config.yaml
n_layer: 13
n_head: 8
norm: "rmsnorm"
norm_place: "pre"
tie_embeddings: "early"
init_std_qkv: 0.0442
lr: 0.00669
beta1: 0.95
Each number is 500 + 25 x the weight over its row's rms, rounded and kept within 0 to 999. Layers, rows and columns count from 0. Numbers have three digits each. The size before them is the row's rms in percent of the matrix's.

# layer 6 attention query, 256x128, rms 0.266, rows 252-255, columns 64-127
104:443492497501527516490499543505506475517483482507509497510539499542497499485483529509547477512479481511490488481468533492508508552495487496508497530494538541510501473508500509503456526499522502
101:506479482533529523525461515527504479485509504472509524511560515464492520492488536511484486542525551484495500434511530521509459497548524533472516491530495491488451469478531556536508515485529531
116:521567521498502438534530504490491496494528517479509441517478481496514521504527480486518534503483488525463506480498499498474470497495533488479518496493483560488516486502476520519483570497493479
101:464512515440483515469548493499536502556484523494484470511470521507468534513525503494527493505467502505506497488481494536505492522442460507526473526489474491529484491520521466554476513498531475
# layer 6 attention key, 256x128, rms 0.252, rows 252-255, columns 64-127
102:521507513509494519507511519493501499490468463551477495526471485488464541502500508495523516524481473501499500505511487504449535455511511568493478549530503520466472500470492493559469516494489523
102:518511479540504489486542495520503502487449520513486534523497522484536515511479438479508512504467499532479465529515464500523500490495527510491526520484464487452524481469497548522515538463475501
138:507487485523532462502473505488499527548457507521478444503510480501542498514489518443539476476526519529498533480516481511490481505476462494476481481541486512490473495498508505456500456487506501
126:479455490516449508512504484497501463438509453466484494524477503534478529469513497523531462505538484515502470524501472492494467494477524515473513519520529502498493469492504468484511529505470482
# layer 6 attention value, 256x128, rms 0.306, rows 224-255, columns 64-127
109:481498505511501502482508500537498470493471494491477521545479492457521527524466519482522502515501530516566494470494500518453467463552479526498505504526534463492546485519502466514492502475506545
114:481545474471540492484534514503484483488518503496500538477488502516494499467533573472464482460483478504478449486514531511525485497480530533505504491490457487464479489441531493504477486448508473
118:498499501498524457510507557507520512472480509500478522507478477510535493500519493515487503459503478510511490509471511533502473521504533490501480502475521520488479472536489553494578481479532470
106:501490492491486475495482448505479526486452487512485465508529426524506506525485511505507525464528529505483495439501497526508489486463489508520480478504482526484504506464506557495541511531502480
127:496437536481503547493460505500479522499489474484466530489473506476497489468499467477491512539503481503509536566495514493479489521511484470467520517506529494489525509484519524499461515483497487
115:487488514531497483489492464540471489506499504497514479465493450492493511521460528533504529498508520540497548471491486521488534514482527508490535479499501539523488486519500493533519569486492473
112:517510512523483470490509495487479489492503517504460484515500502454490487543476488525517489505513459491489492494530508485482487505456468502506471472480458534542497533480504499486513482514434499
133:491499498544464500476517512552505461475521519481464512508469499480492497499479544533536469488517515523488542470504480462496502542465504500538527492484500495510515474527536433511495490512535483
115:509519483502503463530462548499514531510500476538477496543530518523528520472497460529459493498497504471492454515503516497545478483551500491476501503517509495493464474473495552481510489486481477
110:510549494484522495436554519509489499491533498523532478545484528505495503505528489493501488538483490484540491527519519488482509505506478523521519492465494477478484548491532448484474488484524468
112:477487483498492494502508504480491498436467528515516494488505528497504517481494495516480521491499499503493458499479490539521450477522539482452513518552471491506466500508490527494517524455491496
117:451474499529454506526464480470524479530474538486489498499515442488538477513512486509514497489516469484479497510504495515528521492464481453457508525516500537507503534472473526480508514487488498
110:490497525523562463462542530554519452481515479491513449456479517495425525490474478516504504522471520537473503484501498488457547510491529527452485518484559506482532510459505496512496492481493523
113:506529498505501500513489495477476465516505504530553530536492526457447527522552487497477514501486487499478491476514533500514509525481496503500506493485498512528477494491509451548493510518486487
161:505486481499496496483503460522446508464515490539513494469506511520490498519494536515511474512493497520542508501525484517466514521533462528518430483506487528527473497531523522457530510512520483
126:500503486512503476506497521528478508483539503480550498421510485512465500467481468528451505489460482485445544523473454481528519528479495533492522486498475537493549499459491495537491550476531486
130:533486495522477481494509521537486505515483484541506518563524527472505488544491487501472481524501519480505501510457482473545475496461506470554510479495488461484528468500494517558494481469505482
124:481511465488536514519483508478509529489485489526487523503504524509526534498511444496459486499477470515490418518490506506533494488510472497487478505523486521486468501482470552449497473485523506
107:505497534496546500500530520559478497483537491483527489532442538521478496512533500529455477553499487465510480536500505498499511476506493512490534510481517472473489496487487486497483498468508493
110:498516447476479564505484463490450535476521476501522514444456520514536514503515528483490469506508460496485490554487522533499473495518480456530485544517542500488472520507503508498474530507497477
100:516472504509469456487521441474532494495510486505508492485474505514514507536438527553473528527529497520487502477478439480542467491454492469506491510493501516507522516522476534507547504508539499
115:470511472509516454498487521527457525525538548549537515528500544513492511515548504484497495513475487494480519569434514521514469478514503513474487514500493512500484493506500520485491500488517462
113:495479514494476502469512450529455446472529517467513559516510538469519469503530506516516473523473500498518521513513520512508509487493489562529450518492543505496478509498511489495472526512483482
111:506470516492499499483497448479532489474492476461501486533492520487499503509441528510519528499475510511504471429498498506524474509487520472479491497490554509501528467516524465455491480563474557
106:501520430532494517477505552536500436480525505467526541492482523484512500488538486473515465497508480492532519512507496479509528502512473511486505482494475511503468496492483450529485544464491481
121:490509504513512476482465499522505497537505479529481486562505535499514482510479468509520542523480486469494489429505497507495495515485532522477503477474504526520493472499540450494486505525498538
118:531513474457499507510475490537503512524498488525497519521504537527544503487518466496504440516483470519516535567472521494491504503516456531504461478479468490508507521480479535521490481503490480
109:509499508526529493474493597515495478463443477486544494512488501491472539481487483483531518469482513518502482503501481527449513483576517532470505502517511497502464481496473493485522539499478506
107:511525502471478470472483527503518495494491499530516537564501462520544506517523497490523498445529473518515544521477491500520527519481523474490490533474552504478566512530487471497490475532519493
095:511497475493485461491476497501486480479501472466489514532485508498439507525491501523501485510534521499526484484564480505479492520562475481459505476543538517510492480524501502505491520521450521
112:511530451512573525475474524525535505540518538481493503486510475507503503424517477470522531493504498499482489504479487499498471473446517491498516515504466473483490501459533504549501493460508504
114:515546521499474532500494469454480485493472490503442518524484476453520472488489554499524482505517493524509477448514500517500527544502512533480506445459487459501501503511475485518514511509525495
# layer 6 attention output (transposed), 256x128, rms 0.195, rows 224-255, columns 64-127
114:510488489529459481473497539563491480524438520513458514474496529484526477498498529492484496490471515517560493514482509486527515505512472484512527536513516503494488506497467541445447533479513500
109:519499470487520548524499519504512506503538504530502470518491498493541496515475504522498519502528500469449503470530489494511471492552531511490483517516508507496528473436502468503512541556489505
111:476501508522507494495523477505525511486458501495512508517497514489526493521458500527513500480527466497449473477494486492513533550512515528532523513503521458488508462435536468461483467542529471
106:482476486505474531493535512456508471517484483471499507472547526484515532512509486474526517463528462482520475504497479527506500464532574452528509540511506468528475482496515514503479520520544488
123:502484495505525472469501521502518514531564518503483511502508484478526491512498504514454500487486485528575493485480513507551528535476498551455526456517530533478492516498475490479562485515495503
117:503535518509497547505479442533536463519454470486481509513472501509519461515493477511536511510484457514450488483489534478472554483509461494508489493539465517519469470495509500504480487498524517
108:549458504481484509519461510482496497510519481514511558497524515486508471462482491464504504508428496483516502542504461480520496488542494535491508506525514491516527502489509518445532464449521489
117:500504489522506503482499501474474493517517501506502464481448485486492492510508480482514464525464455544526494497478491547464490490546464494479459483549490545487483479487523532451469481515508504
105:510511518548527489503486497502488516473482505484516463485479481496504538559483480467532494489507469497474490493475508463522517554447534450535510520488485532504525446512451490489526566460474471
102:493469549516478522529502467483523499513523459499487531488510502520483476464452513509530513506504499482497551475490479474531507488529510503541473501496523504474485516484500550521472497548527530
105:483510490503480463505464454492489499446514523485542519478472469484481468491500533508509523543480483496497481542533531523474487501478544500474505533528514526508547490493489520484536495505492512
111:526522523500513443477501553505454513540510522434482474528521508497514494490530507465526465492500502538490492513471514500494498468474495500480525488484476500465565504537477519479484484519532480
116:542448489543482499482481466525482517501501507506480475513479488488512468521546488495485493536512466482485507495485465491437468456511503494533538473488466504529465515507500513505506553481480465
108:500462537485480450444498491490466501503524472476494516503444531497486543488478546517471522489543518521480508517518499503485502518453520451472549513482507537496520539507497522558494490514462525
121:463493503506501533512494478502516480446498493530495506474502529486464479475473499551490445531529488491529501500543508520477478537545498453541451489529469486492473511527542493470522516500524489
121:501493510527501479493451465521505517493516448481550495490494487470474477503503497483497513501526479474522488526499503519433513460487508515510487476514483525487499494499556495496503519490479510
123:454466499499497479473541503495491478438492503507495488483500521486500493494471489502511567498458548505524499499487453502480515535503463530520509535536507532489517475502500513438475549519452488
114:522459468537492447513484504472536498435484514462508519507511495480453478504549480549482469500509517459497495511521533468502520507482546502545546533513506481489533534516491483503495486470503486
105:481487502464476523515503453505519549534462499548512459505478526490437494470480537502469518513509470485496532521514501488456545473503488483502491463517523508539474525545503450504518487507479501
105:494504517487536507488508523527509536526511519510524507501508507540484457485505522430454511437496443498524482489484506511520486502481545528502521492519464467489506502511509503519479491499534528
094:467524528557477508540531488500509506521481516506501470482504514486516505501501513481490514498464539492540515490487495517523487514514504534513480527487555482478488520538504489471475500492534523
108:527483473476548538484507478453504471516482474456509540537453531462503539475502514506501503516494495500497554539532506494506490519509479496551537444496495520484550495470539462490506484509473507
111:521466478493548459532505508500477497557527521467522471459494512522492501502470489491500472540511487510507497497511491493537460561516501491498481495558482498490491518510504533548455527484508521
101:493522495496501479493497545524493488516474520487474521487506509528498461509518499540512477499483514488540519517516467534493523445542480535491461515512523436486488554512474536523519479506555498
104:473499485483494475434461472477532498534487470509465479495502481491439514483516523490512525517496526479530501512491507473473498522533542504456557520498486552522498545479497498458513556512468467
116:507549475508425549504527517502519487497461492547501507504517502480506542461495478497472510550506487494475515479451482520560511485559482525521500514508497519483498476488490506507482468495514548
107:490486506477575473518482461517476499497538491474525491530512485534528483498483491484528505486490488501550480492490523493501478564515510499516520450481495459504526468496498443524502537497496499
104:476483494489493513480461471549498563558452493490474513495500490499461495480527515552536476503491499487470495507542509510502489495488499461491507528471513532451499517492473479529519471534509484
105:514461511498529475491516529509519470494489501536522488517497488523547532487484495457554471483519517509549508541470500555523501520496455498534513492478541480507523542468483489473478469505526473
099:499489490513480500496500449504534491474497499515503486458527511499537507480491519516523493521546472503491482490515507489510482505500504482507494478486535494512481494494497498486565545435510458
097:500526473511468498480482567515548504530462518442522479524456506505488500527504510458519528467473494515432500476506464522533517461509486511497522510485494509485536481451482466562479482503487522
107:496552548522480494519542463507465507542441481499494483435508485564529507472541501494482506519512519481494539511492492469509509538515478488518468482555530507491537536537486505487461508495517531
# layer 6 MLP up, 512x128, rms 0.293, rows 0-70, columns 64-127
097:481524512500538461460479480544480520510488467455521506533458462515474496502533464458482517500499541512499448505499484548524486489517511544488541492491501513529534526497526510481498502503488482
102:457527478491457496483474480505499454499501476484526518489531477429504490511456516522489508507509490477501456516459476496509477494496486509470471536500490510500539488497524511498495500465469547
090:451473491448466504503455518483487499530524496513522515506520520482494489472503488489534494517489516497469453466538497484479524513482545488504492509541550499525509489499493513512506504516514500
108:508455471514407547540474492498480512484523466526500522501534469506505548522493474510500483530540476470507502517516434515519499510498451497495495499485498544509534483464497507499494502498495524
093:549484480523467531550524484479515521462475486465498495470497473509500504507509494550504524531548519479493497516553484483468513480494511483517513485492489530505526478483526508490511522473566499
099:544513520471453513526508478533468456518469471463558524502498486512475518484503487491467490499504507512534495480534482510469473474500469522509534473522511510516504467510494502519484486537495525
095:506472510494530496507495465496455467532523507514519505486522501517483511511484507509510471433482538492500455511471500460545527472522486524514509508544487471527483477497541468543478488469488485
090:536495463501498490481530514513535491496464496508528472516512507487475497501534503498469473572485525528565469520514451502472487538527476540511516523461518472491485483497526508540512500440470510
103:504517483505497504502514505459515484567467492517460487484552495554499526503499529487513499486508457496506489543499497493517512495447513475484462485499512523455476472489523486472518512508465487
098:519499485480497497471480481555466513498511519480516492535486457506500509554534493461494514472514528471478444514489507505504506509521505551531525530497445501499502520520488466488450487523489527
102:521449532517485523436493486530458502507538506481489509531511517485474518523512486524507511461473460473531517457521495515534511477528513503483474494539511484511472488498499460468517478465449497
099:526525477502544493548457506546496560445526465482488537500516516518453537442498489467491512460494476529466458486566520483481512480540510484509491534504516500489508491509481452511492513516531500
102:442557515463496494494493490482477544509487467495500525510538464527491510470524476510546519507514479484518504492524486477539493470518491524501510493449530486488540477481516478473518513483489503
099:506500474484507443514525507510492518510542509482486461516476502491492450533494493509455483529516508472482492575492439540509455506497478469483528503526498519521497530505469542429510502485529494
102:496471456454451534504516470493528478481513479507479517465459499505529508452497505534514493470490535478507456520496483457501435495556492485471520514477546496462463499494525480483465484506458553
098:496509519485496494469479498523516491476501488478468481475469505476512497511537498505504477531481457502467500467515497529471510503552519515484555520503504534540497514515463479553522454478487556
083:497509501505528504504505527488468514491524452501529512516485540498529558499501503533489536502498472476488501569456500509545496525511492535480538491493487489442509538477516532466525481476546491
099:495518524519498480480538486497527512513488486503439518517467506529532513515500491538498441493487471508483492562479530555483519448529509502532480493489483500475509466504483461502534478484474513
102:521502497463485478464489486500551500512504485448498506514490503472523495497491477481538500455524481517524510465501510492517536484496525507476515499501474519500490522485537474512534477461556523
106:491486475566484526470519511524535456504511519527520509492498504493530485474495493500521500475520543496480545496501500536506476467489518516479460487472498473512511537506503520490479483510463498
096:499529514471514461518482500510501522433492496503484512512495505493502522496499491501503494528461539505498483521530466515529512440491517454461511503493496508503519472496567526489530510498439465
097:477507520517520536449461484498487512484522489484509520522531482506505491531525476486486488514523482477506491502470494521486522471532506504523510554452512515483528484531533457499494496525491454
105:468498446442471528506504463479532498485488470482507534530547492462514528523502501494519501473470503494524504463511526474522518525486519485492489502502465496498503505515457508501498448534456539
101:507483531520513495491485474495573504509486445508472491483517501516512517533540523536504474451492521494458510487528463472496507513479568558556433487515496513461547458502524527519486546496469506
098:518531487510501522497516537510466504539448528478525498472466494528557496520498496475465477466513511504521499501492483479496472498452479512468460522464509447471440494490503507519479514514493516
097:502495469544494490514479444472496499421487477514518531486473495485528508505495533459481479518459503474411500497505499435515484509487460524497481495537534490496506460533514537471487462461485538
092:500496491455487465501531527514451505449493525530523496448513467502546463498472518494526466497537473516495475491501506521521493517456508528519512557452503490495509490482493501505473483481487495
099:519488502480467483473533485462513515480508534507543452476543492522501549521546494538524512469522525518501527482503491521551529478535463469484493507479498478551516517509495489504480513533507532
090:542492490496478467520528512467496519461544493517530506508490501546518526486566531491488543515509526464501521531513469520506540497543493458482519453513531525479479545469523471513518512498525464
101:529482532459492528483465490525492542462526482476498449481536479545446509485537497507520503525507533520523475499509515512499501481520476540471508484473512510498515501465467501466499492514520599
111:495509492505467521520526493525537473528491473503500460535473497475433504461512455483492460497495459458488530540505510498462496527483493498466518481518510492508519506478498485513487517522511499
099:485517498513470485491475515541463536501509492547524533505493534541490541499507481515469478457508507425513516493502498496487482530507521516489545502535485479538488490478539506544487499512549524
104:501499534457497507464504515495524482505516480467514497470501492503509463505504497464526542495452481518531549517542458469509443481468514474509496511543511487521492447508536505474533489469537514
091:519505437500549494472514475513474509509475493489523489501526516470498478492554481514467512527494542504522514493485455511433489467539485472519517487488546485551497472470481496518515545482514516
096:542484497510545455487470518495499541503463500503535531459487515510498471447507524490498479489476509488535481483532499536516485495457499543475482495464474482481494491522515551501491548496490510
102:470524547463516495484497510452556548554480513479472524449518515543485504503502503498529478461508487501523537491496517526448504473495514471483503508471484478495500497465511486519494525500515485
100:504516479504477544499507498494476532500508528490476521475513423491490535505489507448497515504555528482503478531515522463522553530532499465483439488493490492478526523456505520502515514494502480
101:483472495517490539506478470509491504503539511472503488532503495500489556498487506485484508456531498491503467517478495480528488531493521530514477522513488450552510510466469506491482487490480471
107:480483527479437499519530479538475480500513551509529488484522495505555480500528533488542470485493512460501521495511478500517522475539493525483478536544470475517459428461517474520513497493508498
094:501504454451473514468499508484487500449492503444526464510516518483549535481497513512467503527504496475504508535447506515487477512525467466511512495471504504479494537472519470463497459489497454
095:534460496509476519481501526477551493489492515515496453481482485480550463535459497527553504512490480500494512534487495465521512489480495478475511511498466538528446503516496493492438505480451513
111:525534497474529510499532544528513471505551485479484517519503506477496513506493499479481501525513528478474470502489440493487553480490487535514514490510522441471522480512511513467509507496448496
101:480546479497475490491568474508502528432500505482488515500477496525500506432568489514508520508513499472483483517505479459519478494540470474493515487493493506466489515476529501537465517511475510
090:505454556460537508525496495468499473483502474480508529504530535473504499471485503498482491504501513548517474498483517457536445494505538521478538477547495473508507486489505494512477447497504493
103:480465490497521455508513514554499530458491480460492483523504523495478497473544455500525497493464534480477484542485503497529519514494523480466487487514493520493511465467502500506481543485503526
099:512472501491500481493539489512465476484454506490497503523472511480500493500500496530525537474518504483519473518470510472493468518482485497524565491510473443530550546483492504455457481519489529
102:556502483485509490530515544476510498487526510473504443494526476520456543496489497496467488480500539510493479503536516509505482493484505525504534523485540476470500481509517457486539509499533478
107:469531485523512526463505493462497521510520556482485496503519467510487500527523480460473514497486486498467467530532531510492494452525484526512532547446459478452505527518537485492490473505511536
101:479527485484524499507504470501498499460433479522481526539499466479500521519512485493503470485510500458527500516520481476514497507508503471505480492479510512509579518522486503475506485464480523
102:489518487536482544493510486503528512494515505498493472494531531499457509513490505568545515465478497505479493483449473462502506521511492489550507480476505503484549481482532497506473483436493476
101:544452519490485509511518501536498514446473485494460496541523517458521511502487540505471520477495484496479477519488510484530474468515503479479500522510517511515524512518486482502482445507495500
103:460461523472508506480493489530520511455489525531525549483538520507505528473500522524512465472536476484485504480483479480501473457521498449498465470507509493515502551463511489512536515518468514
093:465466509492474509513542501504495501509522480513529468487531494477482473533511495490512520453507507475507527517474498505500478508495461489521488488512461471513508484502508539492489521506458515
107:476464531482451532500545496517515470512482547522495523500510482492477522491509479514519499493441466484459478530482468464492529543491499531495512488501485500507532477518524525523502460472505476
103:515545508457469512505518462462503496512504465507537492482485474519531504491475519475532478474480529462484480498495507489551527515476508503493539553497490520505486562531519474504491512504528510
105:513489515523461508494480505504512511467530520557493487504492499492491543510474525473517505503505475444523507509496527485579471492511539552497506500499466535516452472539540496477550478498496461
098:505504493494465518486490535492477536513507448514542486490537503504504482479480522456449487525515478423499492510469453488564504511497539463477479504513506498485510485527492524495532508458504534
109:499500490475497512493490529529489481493505483479499533478494491537476478477504522520452523459497510485504456507492492498522494524471513533498491482536524488463457555496473459500502477528551528
101:537508448499443472506515479496471538497534517502500479471524498505478496470505496529529479527523478509513533520480477533502493475515469483454508505480457507478476498506527526468556477491512485
115:495476482495525507493485493512546493436508508500514488466509487522487492487524432505495517504506506527466488491496527567491456503476542474447500529476505497547486499469526520520468546480505441
104:497514546482481537544474495551495488456477507532509489518508467528473485519530499481488528521504591490502512489539513478479520469483544518492527509474494481469528485542470486517533507503441516
098:494506511508488492500512502462539461497476474574532466543495466494500489496489479470496494556458485535513482474487470512464496502514530498506523472500491486562512509468476478493499518511515516
100:486473486508468493482484501481476475488527480497466508507510482471489521511498509495486506499491489518466493514496469493456492451486535483504504507535484482516514532492513512478432524521495484
101:517530500475484483491483515516500493465529487476498558530523512514479487484494478479490496505541522460503504522535498520444491503534512526496439513521514525523472509483493508528459490478533519
097:512493501525495504543516527519484485527486501446486483528488499527439472508481508520448502531496484490477511530491511509504517478512498486472495510520505499482488464485525503484481554475520524
094:543522489537496462454527515465515491448513495513507489479462484489502518471515480473516496511549486492512512497504500523505499511499472502541512506468536507515519545517543503521478482508473479
105:482491500521531503515491458523497465498478479495533489463449485497529526484518443477483478477470495492465463529494453520467486520463463508497522538477456514556483501514508508519499469455507511
108:461529483487509553493518513474453481466490462495519524549512490469477523509512533511438535509520511478503458527519505512523481478534513534453511504505525456507540487505498502520482476469500497
096:498509478490527422485493454529501485490549538476497463502476506487518519480493539507487484506539527516527527514483564507476487502503530492505521508502523477513474541465517531497550472506479514
101:477528525448514496529529477501443541528455504513559493509512513526510513529524478479487516482463536471506543485478514478520524507510489428522492494457506478522500542481534497484509535505495495
100:465486549520489486532513509529506548537510462516493501487469540461478517512455486477466456506520468513459499527425508506521514498486508525525485485516510497493535486493514509471474540502492542
# layer 6 MLP down (transposed), 512x128, rms 0.303, rows 0-70, columns 64-127
096:476485500512527550495459496544503500543482519425513463506474476529510470491500464457489489547494504528490509575506546506483535508501465529467491509518508523457484517515518524515510491534506487
100:509480462545544471485488522540516515544480485475482502485540506474504509497501502490526466464484486498515538515491503516469478510537483488484493495513527495546496491503491475488509493498485540
098:534474534483496508482520456516531514477476496509526478509490484505485491479533512520506499479505479556494533510444497485551510528486486481526513513490541487464496529495510525434490456449513569
097:519497543517520528504488530521482463504495481489479490561498456505504518453462452500506531535531557463502485508512475437476477489522500469526504502511503498478479485470465516559477503479505490
095:509524534503512450496519462477467567499480480548486489468524522474495513478517535494477506462473486500537534526510501466535509511494512479464451493507484453466505538519518491489489499508540566
098:546526494456508529507468474448468494480530458481478480504511520520477490499504486502504487499466482478470508514505512479485524470513471557504525482498486514489466492482476475451473454479504523
091:533504543504494500472514463504477498454496515487500507485505502496468515488498488502533516502515484502519556549454523473499496505546460500521485506511495514477497501540452488530490467526547543
094:482475481464530520483468527451491500526525463527501525523492459528475517476486538514438524485512458490458457523486483461480515529506479496528490478480526496517501495493464503527499468486521506
102:517465493492518526448530528484479501516515497483528507534537498520508543512513486464539481487511450492505502495495492479513520476491522468507475493539510475463480504482458543470536489490492471
100:505543510517499541479487497514486503522523529489521454519446458526473499504503557491492483498515498515491504517478468514487546547504479531523475485504453504486488494528493480541463457500514516
101:498480500515498506453459507512477548497510516485487494499471504494510531518488445487514520518530516521461505490474525503500479523511481529503489547533505487474469522488496505470498493463517492
101:526526489506524469507525510481525497485476506515552555487481516491476461503489498522495537478483477516506504513470526501490511494482467547474495489482499525506472515473437453440526463483497526
102:492464508468527480482495480512514532492484508547516524509502546468479473503479560519484500521476498470491519473499504540530527493490478490511461507547487484501462512485481508503497507530557528
102:475480494501473521487509478475541503503499478478465478466569533495513523479459507551465490455506523504462512473524516526521490511456517485504506479477510500494448481458474523487531463514504549
103:471520464489517484475519534500546543486508551511544487492537487494535484509480495532512531460465524510480498493450484487493491470472567548472495482525522495498484531475488498491512449494495480
099:497504501496549503470542531508520505484526527495531483522518500522499475487483498512508485478490517438488535527486525463516530492496509513508481494512505515490528550512470547518516512502531486
088:497492524507513518535524509497475529464515496512515510464468488449549475507491506554506466442514485506492490459512491516505457478470482476509475517526467506494492476543522506506466494518529517
099:530546476466521541538476496528516516490508504489477521493440474504475535491497481452540463495529477521543460507558469516488493463522494516474516460480494496484454509500553481480482499514509477
103:494485503535535575502491470534484491521506539522499479477489497470526489524506478518536508506517482529468541460513497518531495473497474528501455508488500490530511494487488450486558497527496466
099:507472502475510521504535462482486487495517500534483533499468480521469568506469496529497552518496489528511508511456492532504525480516519487471525500512465502498466546528487474543507449510508494
094:494470537505468520515492534527466509485478537535475484473522481450505539476488502532496523521487550528454471514475494491495522504511509458519493506555537526517493515491508535517499503493534468
099:523496516512503517513488529476492496474459530488487504493444521479502526525479480497484486509506505489563501496507472446429460540498537524488498495453490472488528519488485515469498468518522515
100:488517493488533500507575476512566450488511477485506477492495469506518514498499503483530506488492464484495507493463454500484470496464489500496500474497532532497495491540503568472495488500499497
101:494477518496509529487543497502517457529489453485552500504493513441460526520501543487505511513502505529516489492527554504477496489518518494512484436484507459519534481473502447520508557498498503
107:508499511496549492500471528500520485471492485524508469534532480504522513486474517527516521507518502508469508498485524526487471499429489490514504543486512473546518481487507442495474464532535517
097:481471478489512513501489482530521487468510488485491553455529518482509514508527513528485491510526437467476484498486478488470521519522520448485510463478482506465506505501472521566501544493510520
100:485476523484517466492525494502518507471518509506449448527503509525485483531512536516534454515428509522507527482514521513487471505524449491548550520501485551496543524485506497457489513520482530
100:528476474501514499519521521535490543483513518452527475483487504507450497518521463492537507518518521496506494502499489453539494549483477468528547539528486490487537482469539509512490494510519522
096:493464465497542502512479497484478504523556514542536484509497530522521490495500485470466491506507517491513491541528529443486449516518537451503537523473511514459486503503534481543508488529538460
102:505477507566540472494482515531493534519518530469483511533500483484526517451510476538495534513506501499516574524507499493515516484485465497492491490499499540502493475438497517487483504483514510
108:511500491498490468509480538497528505464484506489529567528497479508534509489542478506516475461465457529480476528522466492481494509441521497486455451494511520482525492540487530505508543496467474
097:529505501481488480493534515504507509502509473492536497460492517491476490478504483512526502474465553519482513510475428506496496538521498453444554490487524510505519476528449508500473508506510503
095:496530554496518544498450515493529496496556492494463494474487508557499462512486497548505512494509531498482500506481487517492521498516465487468473511471488531503500495489544478520473510505478497
096:487467475530505524503495501534490482512447533561514486498504473472494483475497529507482527499523445520487480484484489478500520527524507539492495507480471449529514492484526506492486487505494532
094:523490504454547493463464517501525513542505486527477524477503497497502475492536509469478545478497526500486467527485491535526569494473456469537494499531511511523516427536515497538496469544498493
100:490561493528458517436488497492484531475502525474504485543488497468513512515472471500519515520504499529523503477472478497460487537487453455495525499565535473510536454490510491509501515479541536
100:494566487461494512537525501506544523534502475531517478508496452519549466534496515483475544480505482527531525507510516517533511512473508506522448481482467464485496481512526504518506527531488501
107:476523472493514466498493506490528478527546481530517545457483504440527518540511533520504478493538516501535492560515482473480507511502479486479518536549495521526487525492502486494490505449519525
099:437491518472489490461500470554521481507486445493508503459514484543544495475486487525541503477546527520441465477508472465497487475511530493500490487546524510495507469511504509464503461509504475
105:536532515539520502492452518493537513504536502486461491499533546464514491482527499495498521484492536546495507523489524479469487524506522488451491428496476500449503493528486495454482450502480510
098:467524526481526492534508460467502514517529496491537504526481503458512533519499470443491513530468479545518495503496503467489518520484533521520478502504505511488479498481520501465489469491472476
103:491482499470490460539488510501534468478494473506488515490538480506489480498518486507513508499490489532454502452483495560472478523507471481536518532553520527486479495491482507534471497469494513
102:445499512496525518476531504474474518470489498495467536500525494496519487512486501499507512516521475519539525499493516497480500502496473469520452507510494535507503500441499482501503493485545454
095:481517445502542508494490483545492503488529533501525525533472523508512519493529513480500526524473504545482520526550482486476465512505468458549502492514481491486494512532475492459507505544497467
100:561491511524505507467515485504534561494571486498488464505478489503491511524514525483505532518507499475500502511484474507560493502440513444488534494522464504488501470460504522491509480466514521
101:473470514495503480506550516481559516464483538488532528505519507509485514530489504478483470480499514493454466496494536526484490517525487499555495495526464538513477502486453443478505463540489511
102:504541518484546512503529472475505432511484509517523470492544494490454534524526525499524530482475473494508482547485508496478527489515454453535506476527488495488500503508460481429480502467521460
113:514539513526465517508507505510516505499473491492499526534492487517486503473482489493506509474455491508526522436529522465512509506532485546491544517492506482527474508522494514540487530445514490
098:459539473461495482508484501516518497489495512501448483471510519483514531494539521505519504493532530480527504524532540488514498510527526508507556476462497519478474515512486498493505500564486468
100:525528516508486541542501467515485517527496487486508524500470480517519491501491496510529455446509528500506558514561523529511509460555485519539549525476492481480468528479457491494521534554509473
096:457458464473496518523512503499479480505503505449476526523496508522507491528494517542508516544479512482495522520537492469552520507518541546522545501524521495502462498474490487502473529467519515
099:450475493503574520503539534471504531541495503476531514454522484510531478488515542500521506478461486500518512479528512521453511518510473509526528512519470516515460505505496518520545505525539441
095:484483502518536467525501464493488458485497485509487458495508525527525467479522463532555536495539472498480543475531489457437500505521523500480527519533467504477475523433513503518486495489508491
101:509489485494503467518457466476507471493498526492501528524515504489526512497490511500478504533464529547512463485508465540558447502487481497487527535486505499513467512468504488516477495541543504
105:514502491534507471527492457451523495490499476463534508517519507469501502516469480470521539463526440515507487501529512515516508521499473494508491512522463547520514469486522474506500528479527488
100:497524519507461525515536506536493464511496479520529476457531482523472481516505505457503517487502566536536503505522508508531470510483493499500536523523500520480504528503449526491566532506548468
098:536498539499481507503550476455497523510478528552482448506474494509478463537464500476520500456453490514501490496483516522474533497484514472526510456438540480494554516493493531458470465511518487
102:458525504501520505443491465518459474488488503497499509557531514524526510504456492538479499551518526481518496467459457476518517532504492534499473492541480527487504457467474501470511508482507476
102:508525506470482473536515499526480539498508447527505527509533511495524521542493503486508473444524502498505489498547516554547496454500504481503499494455511497510477457505495470518492466509538496
105:536475521504477486508465504520477510497518489495541464463522464440441480496488482517485472523513504472530535477493507482497545497487476448494490475508487490547490505496495539470492551455501483
097:483483502488518494479495469469472504542484504551476443509480470524523485514439556489495467474510522482523477509487487484481522498523498514474501426518456494495551504534505513527490480479496512
096:472504480495499516489483485485472479535517482469521510528489437519477525496478527501510531506523502497479501502450491510487540536515467472528498450523462473512510523509494503555521462442465496
097:522502461523489472455499561533512450534470510530493480460519480520470495531451510498502491464493492499484483498495533520522481507480491486540502474528464531418482481492512513490508514562519519
100:547527497495487492521481525506492518502481492511499484470499467523526498509497482498466498526494456506435463514505464493527488513468452467508515502511465515571486515520511466453553490450474513
097:461519493501508529473527535457482543479467505526516492450508512444505489431522517478473491495499494534495501438463513528481489466543509469515518507486529489519529516522477493505491503454545512
099:516512517496499490549478520511456507506474532513508540442513547486479464497518513498559512470483496488447536516512479500492514495526500511505489484482514491508526480513530511527522541500493493
101:482472490511529514497468481548511493478471482470459468508469481492483469493442485479523509536471466467461528511502520496517509452484549486525462482524512492444482466491509473491502515492502485
099:549510514475502527542528470498486556543502500476513547469489513480520510497490522527532501469487458522529477469490526529463517497478499494493511469520482490502527498537461509495494500492493494
100:528507468540515532485531473476521496521494516487494512492515464499509513501486524524501458544509498491509522494471529543472495539460478502533455481501470532439551529479522518467495458554471489
100:482495486532492521477506471496546449462468508477469510436492493546478487476530567515500500508511495565511488507543508487502491528431540474545479505485483512523510484460461494465493499525474494
103:484483514490502468513517554467513519487464464536495526548523453512493500502505509560515508509494503543481514476496523530504513505519530505516494475508460458586500535503465560468482512507488542